config.toml
hidden_size = 96
norm_place = "peri"
norm_eps = 1e-06
qk_norm = false
tie_word_embeddings = true
init_std_qkv = 0.0526
init_std_up = 0.0526
init_std_down = 0.0118
beta2 = 0.99
max_grad_norm = 1.0
max_seq_len = 1024
dataset = "wikipedia_en"
Each number is 128 + 24 x the weight over its row's rms, rounded and kept within 0 to 255. Layers, rows and columns count from 0. Numbers have three digits each. The size before them is the row's rms in percent of the matrix's.

# q: layer 4 attention query, 128x96, rms 0.136, rows 0-64, columns 0-47
# k: layer 4 attention key, 128x96, rms 0.136, rows 0-63, columns 0-47
# v: layer 4 attention value, 128x96, rms 0.142, rows 0-63, columns 0-47
# o: layer 4 attention output (transposed), 128x96, rms 0.125, rows 0-63, columns 0-47
q0 108:100099112071138089112174182098149123125171131091116129127085129096102102091153154106152133147114118155138120102124134127144147111147108120101089
k0 096:186148135126139147093126112111130165105136135165116151165132099162128144173105106127095103111131122127113138075128124112165126142132132138099089
q1 092:102115159104121134148108112124116108105119116090084110158125148152100158116117121137172110156170132125131154167067106119118105093172158109152137
k1 074:138120179102128099111143122108121171143162157095096127120090140121101113122093170143082133145168123168141154126123113119140115130137118120122089
q2 098:125111121109125124091164170083157154157152141101139145124090093108117111097127186086106120143110136134117110103114122112151139140104128106112109
k2 087:163153127134108172112121085148113144118135114128149134177108142121148131169153089106113118122127129100138084110144170123108119134132115171119114
q3 092:122102120105147085116097165127129121138145132097116136130113146103103115096159173114120114152133124160152119150090117140155142088193090109123106
k3 090:166090132093131123127138101107143187128134144135093116132068133135091136117101124107087073116133168149129152104117092081152120125130089144154091
q4 105:151133133151074165129126079141105112107114115149135111137153118164087168196104110143146134132148118100113130127139101105120099116082166126167164
k4 096:124164147145176124140129161115115080126134113097138120127165124079148103134157157113162140116125123111131159173135142167137140115096138121138158
q5 090:127137090156137143124160149143124117168126148102123134106122136098101088139127164103078143112141153165136127111135084119170134157120112116139143
k5 089:144107138149138112139113124115138108120108108150158141136124113163138138152157121164171086137091122116075167131102155081156148139087149127110101
q6 089:116114129140107117115070117120105127089116142180153137173135171159109182161141127143154118126179124125145136133137127127133118096151092134163155
k6 097:116123110088171120128135163125160108137108115091102128115121099100172127095113162148147138150117130142124156178124100164137158133164139097094140
q7 097:142151163163129117145134115122109092116104146153141074135146110158146108191095064150146162117141099142089151127124107116134112128114124152171153
k7 091:071122103127131171107116173141144081098118109087190134097148135137148140159154151153121105117140107071130103170137151168151138111154156134108153
q8 081:111136096133118169149161091165113087128105147141114085138176128122065120164105067147146138143157109135107173125167123109121114134076134168125167
k8 076:153155154145130157100090182152119108135099120104152095130128128130111093158184152154171115127142129140117136117147128128114166125153148148137143
q9 096:168145086155138159134146169132169140116149143101089121128079160121115142118082193107119134088150155137142126105151112144130115161130105113079129
k9 102:116104161128104130130171087104111121156126107168173136175115117149131114145152091110131098149055113113119104133130151080078119120122154108151075
q10 095:136165091151106114131147114109135090133154145127101119107100112093140128134146149103114155133111140134148107116106042137154115168114139082158141
k10 113:122116193169132128129117101108145151171136120146152105137113117139111184140073108154124117161101147118096153131118147117148135150097137126129123
q11 093:133120110104163129135122168176152138130105129077128141136145097104148092092170150103081092109105161138148092108084133132112147120137137098095132
k11 078:167125131139071121145135113161111133142142146185102149155134115132109096104110135144127129123161117132121122090117140136121087145095132083129129
q12 101:147124122102150136118146179132180184112148112082102160101104128099149098088122186115101121121119162132137140103123148165109157147148124146102110
k12 083:112125153138118113150141090107112149137141133165122161156118124120137157133125084062106134141099122137128091085111095064124108141094126102153086
q13 081:075127162113079099083095124100111121154138137145163129152155127155130137163167118110145088129125083101133130142129167127145148100154138093118132
k13 098:134141098090145129144116190161155136081102134067106140106122157114145147118113133154121149109173100153128188163120097146120167117152130127134147
q14 112:072100156166098132132114131090103112138118135130154135143169148151083128181133106135160140138119099133114140140141121106152126096104125120190145
k14 102:120137092117150138126084131163193121100095125119167142122129144122157157122154114192139099103157131115141117146116113115112167124149107112080135
q15 077:121167135193120113140168134130123101163088136093120078119114107162078094166163149155170123158088122156148137133116118124112136109137123130148130
k15 076:108118113136123179072102140161126147130163176138140122126122120125126133149130103129105095096107091130155113114136152160168092136157135145159157
q16 090:166157123115175143117120170186149168111150131126064078125107160152123128095128191101118124093150146123132108113144111141134128165156103134119145
k16 084:111086178142120118122189120136100100162144117127110138112128102138138113155115100121124108167088134118146127105136139122118072107095164125139129
q17 095:138118156110139129119093090126122144104112120187158202142116106117153158117125107138097110146130126090123077139132125150122115130128137072126128
k17 100:139132161147131117168131139092099126106139084102136111094150138159117085090119144145111173150142145158094144166129111110127114158117122113133129
q18 099:199133086188147178181146157151126095134159119135116083152120143136111127133101134152155160118145134155107158127126121139154111143155089153139166
k18 112:109122190151109117124120118072118120132138089150131124141114115162127175164127122083091121155116149076088116121137130127116107129090139114172131
q19 098:159127095094137137107154161171169165102140155104077161128101112100167131081097139098104127116132141144142108077111085155121122176141140123141153
k19 081:147112124181138140117178126139109128183146120120153164151098113121156139093108119112147147140137160117105141093092152131119075148098138120157115
q20 109:150159104108173131107122138170173150097121160105064150110110144074114150132103168105077145108164155101166110087131096153136134156124083134108136
k20 089:132101143165125133095174120103075128177145107136135129145132105146135104093117126112148130137106141118124113105099129109110094145118140135131107
q21 068:077130130103136118152113131116124135113131135106138142076143122123132106078160157108100134152134135138122122152103140173137180133093139112111105
k21 075:106112090107136102103107146169119104113122124106109175080118156125134118129103126144134122126177129153180155114099087133156165142156126136141132
q22 097:153152129136115134107157115114134150098095122101102145124089119097163112127113130115091163119171150144120138115093095127120117193080108154098108
k22 084:077131095125126151112148123118119155150155147131115112108106148103127112095120127104140148109123116088141143104153116123126108158094145105175133
q23 087:071107150134131117137123113094114119166127100086168149131176119139136153120167112130170147127083096097111112139128164112090135090132167125148144
k23 093:137143073098120130151121135172155116068096154109097140122147156149146140128145158169149142126124115138151160126128115160113190106112109117102143
q24 116:149126132141153122116143146121118104135160160083084103094108127082090081103117153053097159131137139119118101120141068097176126150130098122142115
k24 090:131117133133120144111130114187146169168120135148105154124100101153132133125116146129121103153138133092132129095089091131108100132129153139186107
q25 082:136137158114116088101121120094116188117108105104112160124145134161156126155146109145125126153088147124132130135162108099111157109082131153142104
k25 105:117105107130087144156142130121153119125097152123141128136139151101096080127165124115137104103155081102154092140120144165153155088164135108065151
q26 098:179138105121148135122134175149177135144100131098083107115085100087111132094143153104109140169130141137115129107119082144117124141098121115145112
k26 083:123097152191114144120168137110099136147155142141142098132125116129115104141117137113125148144099106136073120121088135128138073139116141116163105
q27 078:120162126107151143115110091141114104119128110117117143134123107131147165148123129097107130139139139080147077125138134120121087092108146100136126
k27 102:146123131125152146136096129145130128089106134110090104105185139148124117106159138160157129161143134154136149149128131115139159131125108158127144
q28 073:123126107129115100107148173184129156123151180153114088154100149122119111115144128141171139100143132128126164130171100144155114137158107138151142
k28 104:141114149193141155119129136158120108151146116141149117104085126120111119145112129087102165141126139110086087124118119122140097174096164108141150
q29 106:178139113091148166139132126151174145089118100127123157128058148114144124102130136115117082098137143116144121129097117172106135140129132126123153
k29 080:121092161184104151110145155119080116166167109135147098093149109136130098127114146101143122137099110094130113080092151131144086120107132127139127
q30 099:191132121144122116155140104132130105109131142126099117147135141115094100153079149119147140122196142155093137096131094139124141139102136138130087
k30 094:090112115136141147078132106140133139152139136140104144120112114124147093063123110098065083140097147089151111093110116136128096145093136098156109
q31 106:131137169156110140132156094074157155128098107083108155118106119130143114127160119101131112156097143130096136125124119110101114153081163145122117
k31 103:157126089110133132129175119156152134121122190140102152166154145109117098128158153124132135105125143127157145116137117148120137103132108106117143
q32 062:133155096140124115104131125164142145148125174117076075138111133124084078135135153121134146109167119128117118119164105144157119124140113126164133
k32 122:113110152180105148111138156133105132164161089143137105124116111144121129126083125113124153160126135114072132114115103117144068164123146148150122
q33 128:177120110101122140131143129131161132100152146142094164108089120098136121107127141108084118119130160113139081109116099165147098162128124140131163
k33 079:129114120176126134111142140134099140164160122122147132154113093147140125114138144098110150133098158097111117094083127122120072156124155117141131
q34 095:124145165172124094132128078081107101133113116147167090143085070171118111140124099123145140140111115145078123150134138099101116145095150108151090
k34 100:150136145103105132120057132134153153097111132130134085122160130124150128102122119143136153135159130153125115117165119110145152124150096150139160
q35 111:120145170155134115155133065138061131146117131169149112144158143124120136143146110107158139163108092154133119149132146127140109107113119126152150
k35 089:125148103093166131103102159125095128115130121100116118096128131138115135161141130129144122136113122132116126161160121121113102147139155165104142
q36 085:123131107134093110105135144075123118154141119134111101147115105137090104166107120147100129136147146137099083148123114123146162086134100153157136
k36 100:117104133118096154159108135183166118146112124129200139116144162136156183092123130190155110137152129110141134130133128134141175123151154082121138
q37 100:148146165121118093144107115093109136138137140140117104158147162152135086173112110131145126108157148191120132144150114111117137103190103128132097
k37 077:112102150125128164088117130155119136133113126127159126129125154154137102116153110113146095131113145126129120148171139108134153094204129124143136
q38 091:118082135163103133139105118102075086156131094151160138110118086129120146154159097124110158139101146090133099184116168120126099152107140105126135
k38 102:148143108095128101148093109144156106092107125128127127122131156161135189144148114159138103114145132151121142162159118095120173112139127119113136
q39 087:120104081114132133128113175123144083115172106111135090116134117150101139133144161193141098104132121125127109157107134162167141147117080132126140
k39 070:156101111120114097129158155158137113133103126152132132127114133162121148137146075102119129123104145133119122103166125132148105130117138095118091
q40 072:130103093078134126093103150159129146128200142118098140112103134102071115111152128118113084103134131123167119125109121122131136102136111171120102
k40 215:159117135156125131124165139134140164169155142129099121136092093116114111117088131087125126162114150111087140080099111139124071163120134154148118
q41 187:152126112133137148116172146151149134144137130102095136113102091096118129121094124093111131139133168120143123090101088166130095164141135149112140
k41 061:121103154175142112146145130133099130150144134124161141108117130113112161111122135122126152166125120159108147085079152150092096138088129105176130
q42 110:123155086168079092130141099117114152107144144162115103157090149109151136147138148156151132078138098164131147123161115135138112144153062149141143
k42 099:117146119077123138119108112141103132130149110124124121143099143107135158140129092156145122133122117097164070114178165105122137098129167095086168
q43 099:107120113156082128169110133106143154103095103143131132112119137149134141120179134152124146159145125111104070149109125158135130131062133098147104
k43 098:183131112114125163115144162153139095135172109116068122121147137139114127085079127130088154114173139131093124104109095126139104164156100148087100
q44 105:129160140145132133133129078133113193133087141134110093149135088133106139159147149111165104171085112095077105134182140134078106113080154134148118
k44 099:158105103131145145116132149109162144111162115124118091107130114138103083112100186131097154136138118129101172159098087085147132169134154104110147
q45 084:110175105096095140135134116124123125104135149141122146143129136168131153128114119138124094139083132137090133114140115125180105179175093149160145
k45 089:088122153119143150132102147102093140152158097116137120112128164120157141105154137181102137133151119098145171154072132123161144136124142029117131
q46 095:174143124133165152084119101151085146115112099137107158138141145129136149143142146122139112106139129124148139133126121100141120083194102189088133
k46 083:135154137148116109152157111142148132101131125179155117120135152130098088080164109097126127136112118118143118103101160098117122106119134135087130
q47 089:121088119107159059149146157092119149159161110124147162135096139161131123104158102113131116120115167169153144102097136110117155119147154116138116
k47 089:100122141135085172114116091156104141120082152145181116131119129093131100184125121130132067135129124094104094137107136163137112101153116157135159
q48 101:124106118068119127127121099145104159141127142096106140148160187146116119136124103154126105098127132144116116120151104107151101126172118114118145
k48 100:145141106138140123121127111139145168114133140167172129158099163135109099107144162107127113166129173110125083104082109132135110119121095058118099
q49 087:129090129140163127110170134131165112103138158093135173113133156183104165082125098144143136145132106138129100087153120117144100146143105123108176
k49 081:145091116134124132150138148136121126150099137118131122175127123112104151180187142111129122149106146136124134087100111144117160118133043169120105
q50 079:138141140149114128101127113132107133129078083164112145111119124139149141142157169117103079130082119115149096145142114123183116120124117131109141
k50 092:183114136131151113128172150109111139132139155160088131146131089126099121139146097095116156099092107168138156109127130086084140119160126130099118
q51 098:133157124134124111153114153100121145123096138113089115141155128160131084165111157119149113129100159142091159110157161150103139161106087147121120
k51 097:138101154123113132125149112127137134126125103117083129167079145136145111109144119123129140120141132134143149134119131134126136116112128089131148
q52 082:125104119112169154120117163145107083105182108128160122094174154109093097114101119156113113143142118134139126143115171131107124134125150185111110
k52 086:141186135146150067141127103069141123142117154131117156113128128135122144124106126120096125163114142101113149126114114186129118139092123131149125
q53 096:143139115134136128101109129148188104132118132089131095132117097124186174131108130107146183108127131113121097127155140073150150111163138136105118
k53 092:136140159120139138163178099118131124087145108135085153149162161137124057141165115084135147115107146121097120118182138146137137128126137127151087
q54 092:153140133069100153112115160137128182139130161128127138146145161156095139122150139073144096125119116113137102130142142083158117101174114112128108
k54 081:096123144141116158152126164181137138143167103124137077110093109125102114145123212123127151142114156106112172141111108124131191116131120124123130
q55 094:119142166084163144106133125152116164111139115122107146125176134156139138110119129138096121088104160110145113142044152125126128160137102134117149
k55 085:173110137148114129136122118084141151132131155136153117138093118108147109088105146106161118139131117110138098102113083121136128149088123111124123
q56 096:126112151154129140119151164128132142153119102087129131115085095104103121118133133133107099154087165159135103114109166152133145137075091159116130
k56 103:117101105119118100171147138138139102162103168118110146157171127129123151134155131106112170118138129125126174130116106135098134118127143129150121
q57 086:130163116127123081142132144112112170069128106161141163119126113119155141139123145145151119120104146151155164118129159134111133178117121199142141
k57 094:129131153105128134115150094107123099140163156131129145134098142115137097114114094125133109103122124104154144137143148129144151118099168121097122
q58 094:143123139134088124150126091085108155165075101167142111130140126146124089160162104110117128141118125120106110139107126104098113151124148134124098
k58 085:112116092127145106089081133176147146131132132140164173108111148126147152082079144175137124149158118129126120115106116098139111137123121079132166
q59 098:123116100098157110109120116141093160134161123168141162147135133128134154081115123143133066131118114135153148114106130135151117073186124143136124
k59 096:066152128149136144144097118124109127143117119133209122097147116102105126137120128155120106165094091089120147148104171157149113112129125153080138
q60 095:117151138158058103114134120129138163145090124091115103113078086140192141150125134156123132124112106144119129154123133138108143118113139097134087
k60 095:159133125101122153165127116122148132106157150135146160144164153099090125119090132118129157101151085124131068129140188092142086130155122154141121
q61 084:158151146143124088120149144132143159127093137114120139116161115150153131123120078086143111122114159176124147123118143136113151149119164107113111
k61 085:127092157104118153097146151125150126099122120113142112165097157118130074151135095104141131085127134164166115092120138103138148120174101160170146
q62 090:132101114167182076133117156109138127114166120091147118127165141093099113123124190095135148150142101133130138120134104075145150111130131179133123
k62 098:098140141127106170136166104174161138143098110157151146116139091146129112147163167134098077142104137085148116117113114165142115140095154124133127
q63 090:156134111123090108111120116135106122143128099126121147164131139155100171101125103176138133144085146168134128123121101132133133135162129100138100
k63 089:093129112106108159152100110134159137140149152130142103152134166142163140125126086132116136125156134122104078147127148191158118085112109074081104
v0 103:131127111142148139082086153188170108132150164132123118150092119092084150155123120136113150122145135111135149128147128144181127138129105149134142
o0 089:136119139093084099121130100143077137110128099121111137144164162144122122153139110167158085110114148116115093115125102148154171093169134147123132
v1 091:098081123118132104168119137136113082120169137154145142156108122152144104142141144086133131110175190109125092153106114152088138091132152116107075
o1 083:102130168150143133101095111120154146100136142104161179153140130094122099099118127103133125107103117143125156128146155116085161089145147132126130
v2 094:119126089123113108127119155133147120124081122103101129102106119121079131104186146185141120118117122129135159115138136151188137134086121146100128
o2 100:119130123135146134169141127099097112118109094126145150117143121170133094132118108140108126164110143158141129122087092101122140181140123123153150
v3 104:132145107082179116086124118140118135145146130122122130127162147081161128107127132109076140153086104181146149116127127121140113099134156153137133
o3 106:116105097124129122102116152138136142171129119171131094124117137166164108127149130158108125141149136130128162135119112115129071134111134075140099
v4 093:165117128137156121051111100116152131101142098135117141102140134094148143150130110106150133144067104117122125107123114096123114153079130173134160
o4 089:117122124151116108156178120132075103135150124157133132116114110112115167165130123117112098134115118094125119119104091138138107149094114079133150
v5 106:138091146144136094141128189136181139123116081062116141088112128112140114121159156102146179123120162130148136114116099130095131168135133179135157
o5 102:116147131171140097139119149126106094074150090129127102109096110119096124122141145130158119150132094131122175133136049165119126104122135080128158
v6 118:138097123108153165085122070116156101134110153157135135177097143088122102092143110135111116123141142098125132137123138130145121105152134138170099
o6 106:100136120089109106137119105135112176125105139091102159144136181159124139097158100172154085127078142123154105134147100121154124119131144126129100
v7 093:083129146143125117139143132161123173135119100101166119129158162156133111066153137141154108188142153115146147133099128142132119100149159097148142
o7 098:117129116131127122132093186123115136140121062121133125110094104142135125115143154190079169155101150080175141126107119155131131148090144094163112
v8 116:118084115116125116121079094141072086136182117165160151135148126156139128131103079124125085125123115101151102135100142134123130111152185114126093
o8 121:122127154118142121096155133140113175151128120139152189128141143107123145110158124085122122102099139066137097107123181100100123094131127128124134
v9 099:138113125124116151069129127086138151099101123108162137099147123110164169120115099104134130181076091136081142108120141084140127115130145148162145
o9 113:108140163148116125152175105140136114145128133148135142095130103149118119125130141130082131115128137125168101097097104114098090168099143104141133
v10 126:134104149130155086188148127080180127117118152112138146098152125071124135089133141143134130152147142137181129097121128164154138111070130144139102
o10 126:117130083144148089136109119094087144126102137115111134088083116169124142106125150117098117127109090196130173129121117112115119156096133131165112
v11 111:133109163139098125115102125070107171107117115099156149109128125132155133118163102120153119172114079083109116124099115115097133138155124117118128
o11 114:099142175132110131143145127147145073107128120113145139097135089094122136129137143096094151143125146116172107092086111121079141114115140125140147
v12 103:115130150106106139085120102144071098152127083158139095158141152146128120149116116116146126116119152067120154142135145118084137117141149114103163
o12 110:103117143156117169119139168105151115165182094082143132148143124121106142126097100145150141123124146072084139153151149129105116174117132097083161
v13 103:144138095125119130121118120148162139135117133089115122118105110145045075118121162144100151098106139157122139146135108100154121163101073146101134
o13 094:142152128102143129145095132133143148088111157143116078150147138124151123139113127146187111123161135138132115167138062158186119103167105137138121
v14 098:160098166127091160161168117146135067141128140133139097120163142125142154146135100122157128141148128141133139138133133156096104109147178103143091
o14 108:125103129154110129135114137124148157143160143135140115142093135134096099134150157132142113115136100191140165152134186098093134144103094133135124
v15 107:129135109122119151146132135144088117132147195129115086154115151160115125165111124142146111070161144201098157152137152154137127119175122102137116
o15 116:157119126085142129151105135202103155095126122161105104175158159123142099081144109156204103098158132127132123130125159139136138111163086172112130
v16 104:167098116126112114134125111108157109108121143088104176128122093134140112142168148149144140123101114139101125146110144155128128134119112117122109
o16 105:117152160166198141137112123140114138097119150080122137121165136101134121097161115091145135145115122157142148109139054101106148123151106165110139
v17 103:090154139140116088143162142136148170114146171112137133159113132121151134149156198119137114146100127105127113104111102146107118135115076104115156
o17 107:094161146152151160101123145145134072128149132117115090131120101084125147096114136126114183153167136145098144141113126159130162090137153153122178
v18 086:122097167096169153145138122120140084148098103115163123157113133129144128090133090125151122123149185116135153159131124107123138100165175119154104
o18 099:121119117131106080153086113115130167091118137097131184150107153142110144125168115146164119138118121118162120131144121132122139116090145121137092
v19 107:132117116131075139135111182140108121130138128104124112093101120129117119136131118170109129073133070172132130087153122134168126181114103159140103
o19 118:174122119089159129127152134144096123120097130161124086090103109156124112126116141106155093103155108175104136166132120126135078123168095139152139
v20 109:176113101161129090152121112130120153085131139151139126134130141090152117138151089121123092105171137144154111114125155159098118130129151155173120
o20 107:119141109116155116123173129130106107137122154091126164134107145107145118116132124101133099091067062172100155116191162099117107129130126142159142
v21 109:104162088143123136130137173148155165118175192130097121137123153122094141140132182148105133145133127111143107124114114143177130123124058100123156
o21 117:141164139109132173108118108139124089129145102124139093142167122144146110127105120139121157135154133153089104109134158155150201061149167168135145
v22 094:164121120166110131112095106159145128095132150112112142143121130094141115174159134125108152107124124173105129125115147132140107142142112162145130
o22 105:142118153108126108119145103167106110127114155108111120152139152120150099152163137129133096092099120168115133104147088126141119100169098139133125
v23 098:133089139126177135140102147157165114112135157117138147088101122100097128120156108101121132111176169099187142129134134145135120157145178104159145
o23 090:077144104142119083160152135132110130085131063111131133131114139142105106138148146131142071136127097122115152128149114137141093112117149119146135
v24 103:153090158166094159129129115149160086102144100093098125085137103121123142144115111115137148155138115164073092142109116092148113145141107144136134
o24 112:157098183143110112159139096174122138102122124169154114116129127118095112180158180092142103114134101154158098083118091131128148091117088115107145
v25 102:111144108127124200103134137180137110154144135151089066142111135117087138116124105140141125113147131116159142137133139165167124135183153106151109
o25 078:115139128106086122115144124137083130136141084124118119153111167149113113144148122173175099135115128084130116137135155125158168094150123137135117
v26 101:144139123116120187126181157100112143095134164132133100116120122101098129139128122135126095090112085098130144105156117120168131154113107112103150
o26 121:099161092097149147170112096154129094116148133119129102110144112131111171115113129111181115131205114174106105159129153134169135109137136161117133
v27 097:163122116140086109129076147145129127124121130128125180142098123094145120141152128127127143092127086136125106121139145110102143152167108162129125
o27 108:158119120129159122105126119135121125127109132124132135133175157109117125137160111099167104151100124112103116121163092114105136101150128154082128
v28 103:144157138144118098170157154107121159106088103128124120088131127175158148108140141148181113155123132192126144126134131137098122131140158101108114
o28 095:150115109170155140160125145116151094116131134165138112118104090119142101129117150094095171128146110152152157116110153112085121171103107147164117
v29 096:098162112117132173079133157148129131146099080081091085126129145123128141107143138102111148146063148129139173127152132118155108137150139131151164
o29 082:115140137140143135146141157130120117153152093152105067112096115169131113108125123181131138161143159117121159133093080153161087150118146077123126
v30 103:136127106163095183058123135185143076118127151110118120116145101117134128108153145131131123143118098118122151123124120100143136151136093138121159
o30 106:126145173127124131164144130117127077136146107098162096144144111156102100176138127159102130097125134166136137099156098131139129088148140129152165
v31 114:150101048096140143127109131153138051126106114116112123127179104116114140101173115132130131125100137120166117118099112153114132121120160137097079
o31 126:101128158164155119139146132089127153144153129140162160155117119148124092120149106119125108128097134159158189139137114073110126125131126102156152
v32 106:110121136118162143139125158145099119155111124127101103183121166104145160169124114118138089099157157114129205143147129146121126127161205138178146
o32 105:131095120127091091099128137138092132128184107096093157155122144167118122103145095174157095149105162114089136129127146154144126161129142108108120
v33 093:148121106104141081154140070126075139122105126156140175151135137141133124125148119153134100146132139115132116098117091127102122103078125120123118
o33 084:105137102149170144106131134077176127155139179126158157123103114073183155122119135061152145145143127124113126126180144111121132130088137126129114
v34 105:110179142142160104088137158136137173149081122136129076168093131150097164134088122132156144123162155117124169153137164111143144129159144133124143
o34 101:149098120096060110151118124120115126097110094133093147147148148150132110141097099201121125121114141106146103128102123158137141176154131158137125
v35 123:159132160128106162131151142111141139112111124107152134087103117157149130148090096117135160128140078169136145117154132104104124146127167154137099
o35 138:152144082125113114126118132137144133115107158167115098098119114126102143146149169099146121092152086139163126145114129123127069149139086155138103
v36 096:142142127142123103195160101122117147112108137135139177138105105155117148130119134157153113100170121150123104094126132123107123125093130099122102
o36 082:146138095137137146128153121111173142119095205150132135134122117091159135131104131087126147095148100150152115130136171121106145110143107196155112
v37 104:143149124147163134083138104168140128150126171116092112162119150091140151151139169092147137138114158158097184144152127103135113127126105112117181
o37 099:118125126159130121129140109133095113124183109103083094144145159122139141120117097176152145141150164117102138089129092162135169135137125128086159
v38 091:114137086100129117139168098147144120134096147112141164123138126130153137176116164113130145128111107162107170148132098111091133099126124157145129
o38 090:113126141180121114112135109119119151119116183129115156132116111123095133089143105154109156126141148117158125111113073111140109149137116111122118
v39 088:093128141158097111160138120112100157163112157147127099137087125158164149167123135137117149121113096138131122105135116121104118104084102154108071
o39 075:157127142103145143085142113103130122152090169143102139119094125118131136091093129114064135113143142167095152146137159119105116176178127116138114
v40 105:115135142144111141127153166139123138137069093089095089106128127152113116116161161119153148155066142132077117153119103120126106138090090131088154
o40 113:113125160159123150180133121123140095111163094139125102115120091096121101134113126141118158171151166130145156121104083138122153171127129078116164
v41 097:116167118139128155124150132126126110159144155168097059131131133146085130172100127147111134114142115136084118146147117113190135115099066139084152
o41 109:153089161076087146138128077136126126142125132140120134138168141137140116144084110137119128105146166162118093113113165138176156124170109134104124
v42 094:160077108117159121132139120104175107080118155074158179107158140076095099121116119103096177120145152127120098097139113129114112153098114163123144
o42 086:073149117143107094169125131141127142113161123122110113117131121117122156133142128129194084130146095124147143171146065136130117078100123115123150
v43 101:086134166111078101172115143095141114167086120085114148121110124146141107153113112123149126117117139142126172117158144118121129164091117174117128
o43 115:160112127122123091133115128094089156113103116128067138081097120134090130114086115157106120109130153118092139172118091130120092202141131093095118
v44 097:133117150133110097120128134100145144125168157127181205109086098112116117127099113106114148124118100125145117089131112099119129137082113164145151
o44 103:138165098121154126111131137119152110117103172132124100089127103114120175133108172096119128103149075151080106143162097161118083116137152146134122
v45 101:199110127118105134144109088141135082120104116113111138120121115107165142178132100104122143094120160163109124151124106119089116140156128166128108
o45 107:146076142155116082122127094140138149100129187140124133152128143100114127147155107098184114132139103134143110111155088099100147095135093125100117
v46 098:147138056137181118116151162166149147105134170102100146150131137132072103131115164141134120100114170119146134108118131161105114133121120133100156
o46 086:085183100131138143135135145145086117111168092141113106142164128102142125100121108148171126125137114086114140154121102145150162108155124139119162
v47 106:150132097148064114166107131158167095122107109129082155103125102119141132159146130161134163104190111144128144119125138138124122179114145157173117
o47 115:178106136148131123120150141102141117113104164102121120142116144140089102154144127116146097111088094181134152107180104117113120116149097158149149
v48 095:121132184142086179144128101115060107134111127148154106119108126135165140102102101125131061106111074139121125135127127117148127121151169066152129
o48 087:136118117119137159129129136154172128150133144108143104095114116138120160127155146095134141135162139130136100110122192100111078159114121156114094
v49 105:131146159130103162127118093111133138136102177146130096131123107120104136143088100174105126101140123168103138143144123109189129145118068147115110
o49 119:168091133070094110139105082142125153110076170124087132118147149144138119155113126136139097098148148160130070117120124112150126154157101169124103
v50 096:145146103141140161091140174174148119152110116129125098169077144159069136123140127138140140105130101088154146153126147140111133153186140153105137
o50 077:109149136105093127119117134132109112111150082107113134151167152118114109118133114173176114140108140077131110145138104154157163100170130138116137
v51 111:148147138122145130175159169086118184104112146105119107137105126140159096157120174150158092085139137199110155145133133138112135131123097119146152
o51 115:153150095127180139124070124169117094091120155117102111129147124106145132087133134111172141118157113146077135129147124151144130129151122159104115
v52 101:130146119119129062197127148133116152150118120143135127155147146111183144116152138110163133131125129175160137117131151140094127102143145137131093
o52 093:158098099127153114100126127091126132149115146160113140134094128126150087101118115137073156105097124150127174127133154106076128156126136129153099
v53 119:163136112140151125098109114126169134120131164112117106153140135092150114149128141100099148111124157206110183109138172122133114105134119170151139
o53 121:132137122113149110108130133142100123142131141127086104155142174156171099133139095173136112085125115160093175138161108125122113122147106111096129
v54 122:167125122132113139165127135110095114116161174115111107135114130134179117143120126122129130063112132201091138131141132136108115125144097133109134
o54 124:152123129111186152135105117162137107108145171129113104134153149085143136089127126097172118100167105162099145118150134114114115123154107145092150
v55 104:106129159148105112115114156135152141135166173099112138114147133126156142125149109118132176173200149148157114111135174125165132117136110116126157
o55 115:145145134126128147147145142119132099143107046122130114109126163142131125155126130139106144133144090152124151106154152127095163088108139150107169
v56 100:107153125151155118109148166134133129129169159117109091119140148110104133168099180111085156095166134151103103105137127135136125157119087158085158
o56 086:128095139101062142125120136154114096123169106141099076128146134135131130131102097172150123121161128118108143162119111162145154099156102124098175
v57 113:154115115109101114148115122103138130123184174152121108160135123089165131133156120131144119145116161134110125142102146153154118079154085089105122
o57 112:144112167127179146134096109135126115149134136108149133158151159112164115123134120106128142123135123194088131093144174115094181090105139143126130
v58 094:130081142128099105163128113112123091123187124159140167126113124162126125171113102181095097094183137128107093158096125134140117115127141122128090
o58 088:158096153113135150113080128154151164123124169112167175146149144127122122123151165079166115122117095170111087142167158129138138123148098155125117
v59 097:115094087115156096112088090130146094111183151154136131157168153110105082096112139115066140134166157099132107134089141156131137099137125158124109
o59 096:100144144099124138086098161135128162154148120103124148158156180143138140106144108162159103130083129105112134151168121125142151073119141103108133
v60 105:138086119097102074186141129088131134127129123131154143157137125126155117115121143130136154138160164113144067145113145164129145102116104120114067
o60 092:132119133123174112125101095108106181122098146126116183113123133098133119085127113113124146122079118170139149131123146114079157112127134147137135
v61 100:107169127119096088104137139090107173134166128150129146099130125135145138178108137141089125136079095130123115122107118102145111124086074130083143
o61 085:145118150134160170127151114116158098157113149148146125107140089121137134128072138075070177114168127161091118114106154121115111148140131141130135
v62 098:183117091133102102121121132127191108123114132115126165095153129088129131155149106093096188136150127161129122113115114132097125131111107157157097
o62 098:143139160146140116089156113120156150122121189145146100142116129135130102145136162079126112106133089204153186127167104114117089091136124137152110
v63 103:127141115102191168108137147158132122139136124127103092156110158115115128143167150122109110096107159126166187135114101140125124102162154104152166
o63 100:096154108162161136094126153134111114148160111100151117178114138167128121104141124152159136173145131126076148139162136146185115101112150082118124
q64 097:127159155137134132122128131128103126128079109124125112095103170119145119074142138124125131123151126167095101085138144122106090124155124103137097